config.toml
n_layer = 9
d_model = 128
n_head = 4
n_kv_head = 4
head_dim = 32
d_mlp = 512
vocab_size = 8192
activation = "squared_relu"
norm = "rmsnorm"
norm_place = "pre"
norm_eps = 1e-06
positions = "rope"
rope_base = 1020.0
rope_fraction = 0.5
qk_norm = false
attn_scale = 0.177
bias = "all"
tie_embeddings = "early"
parallel_block = false
extras = ["local attention windows", "paired heads", "exclusive self-attention"]
init = "uniform"
init_std_qkv = 0.0426
init_std_o = 0.0426
init_std_up = 0.0426
init_std_down = 0.0
optimizer = "adamw"
lr = 0.00202
beta1 = 0.95
beta2 = 0.95
weight_decay = 0.066
lr_head = 0.00759
grad_clip = 2.0
warmup_steps = 548
schedule = "wsd"
decay_fraction = 0.634
decay_shape = "pow"
final_lr_fraction = 0.05
batch_tokens = 8192
seq_len = 256
doc_mask = true
train_tokens = 133200000
steps = 16260
dataset = "wikipedia_en"
Each number is 500 + 50 x the weight over its row's rms, rounded and kept within 0 to 999. Layers, rows and columns count from 0. Numbers have three digits each. The size before them is the row's rms in percent of the matrix's.

# up: layer 2 MLP up, 512x128, rms 0.104, rows 90-114, columns 0-127
# down: layer 2 MLP down (transposed), 512x128, rms 0.0948, rows 90-113, columns 0-127
up90 126:549575528532560515547550440517390469508513522510415318476488499578440555554446507477564463535461469491504503523599401469512500510542537528517555490461533563567531616450550503492472505462478508456497487457453538453482476339513516445527419520380459506528501526432445460505425645539484533456533468548469482570473547497474477505445542511501485512453479447418495549554447467499542476497450
down90 131:450509457568476580501556541542511509534481403522495495552535390615555532494564489546512527489515477451382551537594472489427438456519490453576503465539483496382453498502440538422504530534473355443462550518549425519558529515608530510445496471515467458550421470538540516462518487491497482502488472522437467536466575433465446460482418379571499381475503547534523576456463439498509487510455
up91 144:461473581456553503424483461523457521478448453445453564503459469495454526575543487437544474515504516483526488371545523523435571501367515496500423519481492546548572503546491544582435462540520469466483521417408432465462413412432484571619484463532566638485525560505551456461569440512547439509562562517524537489537450428540562577490557484500485521578513425484426537507502499499500588469516
down91 144:564428487483489481547484500394515531572483461526526553396447458436560503568531475515521525548545479467442537494581521566424602489510536457569519494552477504587516510513455540484515490530572393432517437486459559445462545497449496453569499463552421470421441479445498382553468496492566527415617536576478539484559469414514554541536520432468528551485526399535505542485490520597437588463525
up92 148:505546564448537539502517475498506597481407497499455488540473537457491533455473481497485480499539540459548448529492458496467462602525479528521427583531633497559469541421440394588476462468436474531502550434414561443429488518491448558596452531516523586534578426534490527473471468479522505432546497507472533548384493492544650548472536559476460499434499517345535483486432491412494491481496
down92 144:614524527559566407535481496493512490403440500506463487411480469509518472398522495525499478356489482393456446529446475474476515478501503612632416500500537401511521475505472491539565516442454517511458532480481499540475449508541560501501529513563447509588449493659520468555521546508433472526448488530517467394480441480547587477467568481456579479469487548493511529499576465435463545416545
up93 122:522543504477523496517443559479509427479462472527494557566550371469477532507569549446521503521522448566546462439550534416418508469492452555535434506473487429566542565357564504472491556489539485525476431553552507449537444431476472560513516372529621581501531475460463553498530481556478539547521481493615497450386498495477503506386526457506458588588450486512471414472402481492496502509530
down93 133:523499475604433458523489545365558475512502477440614515585567512489418501563429463473470562504645470521535497532494512528495465430510567465602480465422500488452418506498477472538517514587493447545494522503465511486438603512479547483475569593490544511580558438525528507537536472414467490546494492461427549551474449527460552509566539540457487517521474619445608557501561548548512475453570
up94 025:492524531514543510497508483511451563436418561426463476502517493545460461570540554505390369586520561491540394434504551425488522480520494560413409525506515483516476642434513500461532486424552518472458523552518512471528450482437503537501538479431584513450510426463427558554492503506501491522522617471521455527520539535563547488504500493503596572514480433445467541580417557493634465421483
down94 014:455494555485512532527489596345464417575499471502573510484464454476501432382534519575580437462574471456443442519527597505545438463551539531532514575529477484468556457510518506474428469604540474484561468488522494533583565509559483542525478473516379515499546462540481548481582433535478501485483531417401523527557420490485398463456529440520514434494434503483470523403599491491477484501430
up95 139:550435588493501456565515444462473447427525510414525485551510470504520491506525468504510482484490524488582535450468465496542541543587521421477488510465572529499534474460564532491552519453531514540613520526536614507540504556368509486603452444586566489539524478538465463502492474534509467533565511553466549486465572528545601607546609519532471487558546486405502380527457525480505446375615
down95 147:477447395479489518427505507523461468514463557511475516469550490485526540542519607496388454439529449519497505509440518542530459496479430524635489486476517515515506472468470431489485543563464423502530481481566546560533531465565461549556513447439371551601501536551531520562476446504476527547548469565424480447539463555544495459440513560437568564573462529488500538619424510568629569563401
up96 024:455555438542560527428478517587466512495498516492470538518555471518489541486513565497486408590474525546564558412504508465496516581478541489405522455465484560530563539478571445492534514365514569530570505490551510475499452490452577579505459533465575548502465593481455490560543515462529558498518561513546526566458519502512483505492481423570533623432471448397454476578456634491569577453606
down96 016:450518454437414440444500519503523539470550483512541457524476516452498456472575467477566506488591447408544495558430486492552500503479496488582417511536479575470442553489543440516467483516454484547505460485462553448517539587467575461603443400558582409539469488548539459590508489567539498457464384544476433462474476462502464439520499489463504533393435468565577587514587409454564547576434
up97 150:465519503523447536576474412467612516441489449530505566526532520555503535470487502514581466572560619502574473511519396477534526478480519489468586506463583560447539475475529430504503478547534518523514490492475504400541507520446499412591584483539500546433465523523507471496432483533569449519637574424553511423577473557567571493436541462522480458467530532490497527482523659438537556499587
down97 152:459405475478546522486497544471487538479421494487557593552457484537453561525548563514452482415537431497415497538525485525542464502559511611533465533446521546458539537559537588435509478379425405527492539413542545558533472503542492566425518393520535464510477490465625469568377469514518561521530490495521514456563378563571457484488519511489550444567571568499564539561471517479451493520476
up98 022:457501548438537598469503410588497538448416470477440511453482479544398509541481564449423408561498509574513458525514575482506537480492448517472439452547580461488559638476490475585511462420507564452518426500538550520448424451488523514597505474481629507426491508435500487511494545483580503480501540530547488512549568512524570616432575480566490582510471443449477552537402514476521515485485
down98 014:548635484565405484532463566488457450475624509576493536482433561487422490520373506405534470567587458502467571505508541499434505506594457529524563509529530536534497509533556461468498494603536538545443383464533523466561516502511554502457493547475499501551522546570485594495435436558507547452488464555509493567561424488445481501622497415516494500442543490538501478487427455517476590542459
up99 135:490472473500549622534491526485504527469411500531380454446475533476368595446491515567471466560523537511557456508448460450587448486547543455536510510581503439550482482411534553537562489551508505473580509544521553473489508465485517506594462500521602439482509480477463568534551446486444580409513445555493541447552564478511518483540596461529519510449524447428554514555470620438410500397457
down99 136:550495547559476506511432561495479480576547523495453460492471494492539579501523505532438374426435462523472631473567525532551541463486510486568484435472539474480491469441550471500532474572507576372517455407496511476504399447611528425519466490379496505512479477546503528549485528597465509540462480500452527491482498610489499444420460478479465491464482499441560423402451538614394480524440
up100 150:509655452457517455522526459508514470481473461546449546560446432584438454611566547458477524533498463395596483480530558470440524483514534496435494445473517559535437509498612479494514492441506468424560515542431582437527518497481458465537476538561497581544478447474532496678478520484484510507585486446494560484460501565503532508472494551509520569535516461469487501488558506476666496421560
down100 151:557409411573398503512498513419417417456531544504406529447441550582480499527520573534452492549560477528446498380402588582380384580541464484514444551448544485549567524497513534560549445512550458471576481497531546579528454533450513502564528460439526439537515489435461435476495470457559445568503472429501530502512505491527513494516494527516567520522531452475490474445514466599481522584502
up101 036:469589420463521536517481479526471532438438565442492470522542462522466530520527609500491455547506524497552464513522531414506555559468520510440467440480581536466588583473474469509566540356554512496531447527491530512441499479467509501519472482488633491458564508477446452491497546453568461479582595485523492498339557573585520530470511500582519557522387499448464457486486595478603574455535
down101 032:617465493475596526566468475409510472452505491540530566401443543538521464514542485476484573431536475469456551489529540512533561488515432441500494537550470436412494547450548521409433497455539526562493348435472581477531517628577587487489461483421516505514410489535545517572501455519504478492535509454386536542522492512407436480501515524484557560442511502621510559524531420471480486506443
up102 149:434410510571428515478415483511431459451410445445515519495560524481449540546516485525585475553465533427474454531545462544545530560506532492457568445491586480612591520485455460488483519494416623437567503540497452530516492386478496546515442552523564614494537503474518474555553486565560440376505442439598443569470471499531547475539459481485570463491477504462387549544467535544514496511491
down102 152:454510522521483456427473502447542487453467442452632543487575498500536475537507459567548564559555512407529516409487396601479511624472442517462427444549512522529433554495499468516592534550433481421467394486446428521492587518442497476496493501499499517482518483465548477509467529438529510491444465461578519423521444456393460386506478532505572438490465603553440540564561498541496437521541
up103 025:449578457511476546455465487499493588448440496470522525554515445504445526523521589490511408554503574521558414500546560488549542587456449539499427520470542517566512613447601498505534545421554539447486452482477524504429417454450528523557491476438601581489518531502422493565583529477556517440486539525509506469549584440514577584460527482558613529508501400480452559573491563463503532410540
down103 021:483505561571511523537542439519338447551545553491527514531441585514552443421534476545445517455578469480493465549526522498425524450482496496540558430521466476539457488455497517394470551438458441501603511646509534520541566553513469493478403505480448499436446442471509506510483549470415568493511489579375513534438403505527524510490460541493480497490613428480547434514547404527509473515425
up104 027:414579519419559506490520475553526458459486539442453508521481478554434493579491538470527453506520492545557496466481565463538491589573543545390446481463517501443488563520534462476584490401455517432582520527531466425438388432476504456529511552389639518460517506487395471508467538486540468438534496506511522479481570520546556579454563485551529568491410483503475539589494567490632560462501
down104 019:518458473477500539501482488504595502545513493547465502493550493514346435454455541568497577457466458523508522480536466449539554490467409450520518465612481461457554526510564506465412498522422449513452443521398414494494532471561513408527484486538526486595523499514522502444487475404439423561567405482538512472491441430421497451532445545488471395560457476527662512489548417480480556509436
up105 166:500406488515555503423401405523528439482562504392505442497487509503489526528433530542506541508489571558489506570546474493567602471504521472454580413430597553466523503565482432584479491538580562430497546484548513520515423551414468480539450507457545525562508553520517507545476535532581490464595539436567575544453637433516539513511491542491480520529447507428447544521435530494566513430593
down105 156:503542477496517510549570442549496525476558471454517430478486589585556454529498480568547549510488506552468416553507479510522452544399546456434584517470433502497433486508488427593558571541409524540529505449396472466501517577517502484575515499511487488448503454466465595444447417546514483420443512472508483472461540397595499560493528522463525467605466598462410577465572449408511412516562
up106 029:440516474510578601435505548549517498420484579520413490507524442486415456554503585545474421528509551518523475549497471463549524581470459499477436498420491520532507592463526446454574470445515525424521569480555540457446480448470573510569505442544516520419533552437396506551465490470579559517476439499548540489498486477559596579438525423527520604497394413435539516540406566468526501445494
down106 018:446503484530647462604498523521508520448485475474546488476539470388509445490391515379560462468503414509486487521520587445462504478484462545529473557465506478540542432522546446515477540481530478484573415565399528492432445513498551531424570454497549447575506424488538424562537398497497529448507426568506429529532497426468432453493540491588495557561362488505534481553533463501526460548512
up107 136:373529502515466576566516396506453538505522554478422487526442435519558596555476459480509480507481442569478545485535486506429488511453495523503495475559575599520522501527514452491482491523509465572455484457477555428486468444465524600555571444474628597477522561509513485441548463530569522540536494548604447447485513441520487529453511454451507502504366461484458493582374621434538549477526
down107 134:594570491565438542468478580436550463634543497491496576550419568471509406468484502573497492490444493553467493434489487561540535510555478483491506486519506378499519435435441600440481547495527513496458448459498459486474529495497490548429494490480481456505473488550500630584522433470399457501466520610532521452517505476471507478470577540532409546444461447570515465584541478431559583604560
up108 024:475589424424493553452510462570491504442416604467483486485492414505501421612513580525537424588448519513503514507459447474552529544458516477470452550572536471539490543451603414518580530400470527439502504473495522514374406425495509490554511426458537531536474526446480508536528523406551514464534582495535506479455483437511567548399535456578594544474439467449512523530514534566554512445495
down108 015:527535597504425553570595557522525571560492495592532441552527532585475474452504540592473440485531487512575492498450554463469471590541524458529502475481468503489497425440410525469500558576459545566547508517488447598519489548596507560491394510483486497568438528526493519518503556511353532487539484517426601458532457540463384564564479502534489470422457497523444497532537466403420483556478
up109 138:476637525519476493444480535482547517453531587411511508481559439518577455501429559531430449495486437558497416375482467413547555497412546497414520454550548493527474571449445434473535552408483620461499518457462518445459467495457516533506473501514527504503497461500504530592465505566465467536488490501423562410402528514461584620513546545541452492567521437398493516496516498536590473507498
down109 139:503507507561458547502392533400507515455432497449556446493478474513489556542494539670520423524570479402445499416427463467474450474581500507456571475493572509419454541509405518530503573585532583484523482438449564567429551564511560540462468509462476486482496465497533528457519512473548567652468436428462526555457420493527530472463511492495450474555438507477561482465499424541466482492421
up110 161:542504495482513543496622414504462520476497597476461533507477396517534512548420485509552500585480628398454525545458410563478593513460511441457531512572572536569533520561466519443452570471529499594538486446582527457513441442415507492498480457517527528553561541489528456456434436518526466544505449601462509469483588552512488559507515482523561481529456503474462510543343571536585469490518
down110 157:566572555519521534454445460448546484411505484458517608455472567525576519514443464559482529527537566422460487418465466430518502440555570488422476401518477454578535452443487504484532602437494523508535519431530485500462492482493479483584479432452449541536541591521496412474510558500447514546477509478464555578421487572483514668513535455537520457494424557574418455522493497611458432520497
up111 020:453571505483501552508514468494477508449522501401452505548562414519505487478490553444460417550476544443553521530459510438501536563517554539422538485486594578555569565420556498503532483526515623478590479530519490402499421458389523480514492458435522533399531571444398519528547501464566579508560552567498543502377528478581535535437536544499558496480490501476483554515415556535509546426587
down111 012:573495498643438472535533495550478558541583462498519465542505551489548521516508418594535506458480481516496591553521420559526419501491547450497545494521542548489500445576475555428497514513441471457479497525545580577530535512597473463481471442573418442444464444625581496508535483441392499531464507453504494410443480471414416461570443407429510446487547561466536506485490409453529471524548
up112 028:408572480403559524484544417490487548418492501451360544485550444542412516578534604503491366581466565568538493489499498488526558482475455553489439532505519524545541573490561393494501520449445515484527522441485506464447478497508520517499504468459544497511524526436388490539510545485544483489537473547582455437454595488487573612417492493522477647511449490437505466506511527517539563442505
down112 021:448544559449538486535550555449568549489507416445560537594450386511475609432572409540509521508454524537535479469547517480451425447538539459492544534495459504410546425498452535424477472555562493492608455459504382560552438596510528435505576503532545535465458491474548539538496448522472462535516526507567490531539352537435377462450432508473503537498517525554470518466525455472457471457500
up113 125:483507544484495474562574594595450492441526516532504513651469550477376461530540500587570488511505534498568485500517533461521504567477435629457490456505532527539437567431619530508505475458510445406550477549470419492470586545486483480476458465442570539549547419476475435509457524528512459442512497465502503476553556490550531583528492509491580607509521516512418508585516617526493566448536
down113 144:542529556544445436486613553515442434468542583464503567564512526469465480434530495560521494541444497435493453563465527538491505515469525469612552459443497541461459437526547451512520491537476429627489487521512480500518602569488397413451393492518497498375473399455489529476541573488505621531454538596520531517489540541486494489598496583488448505454523405477459481482436477427446529514465
up114 027:430546492477539577439470512549430542425414576478420468535546569577468462559511538461470416588495626505497469490503549429492512507465476508448489496529543530478525592450534461489553425494486537451563553475472485403549418472441492527476523524513538524431465473436493508424538498434545501461526544531466465489480507468475564599429601579598573548511500549426463486607419542453568493424475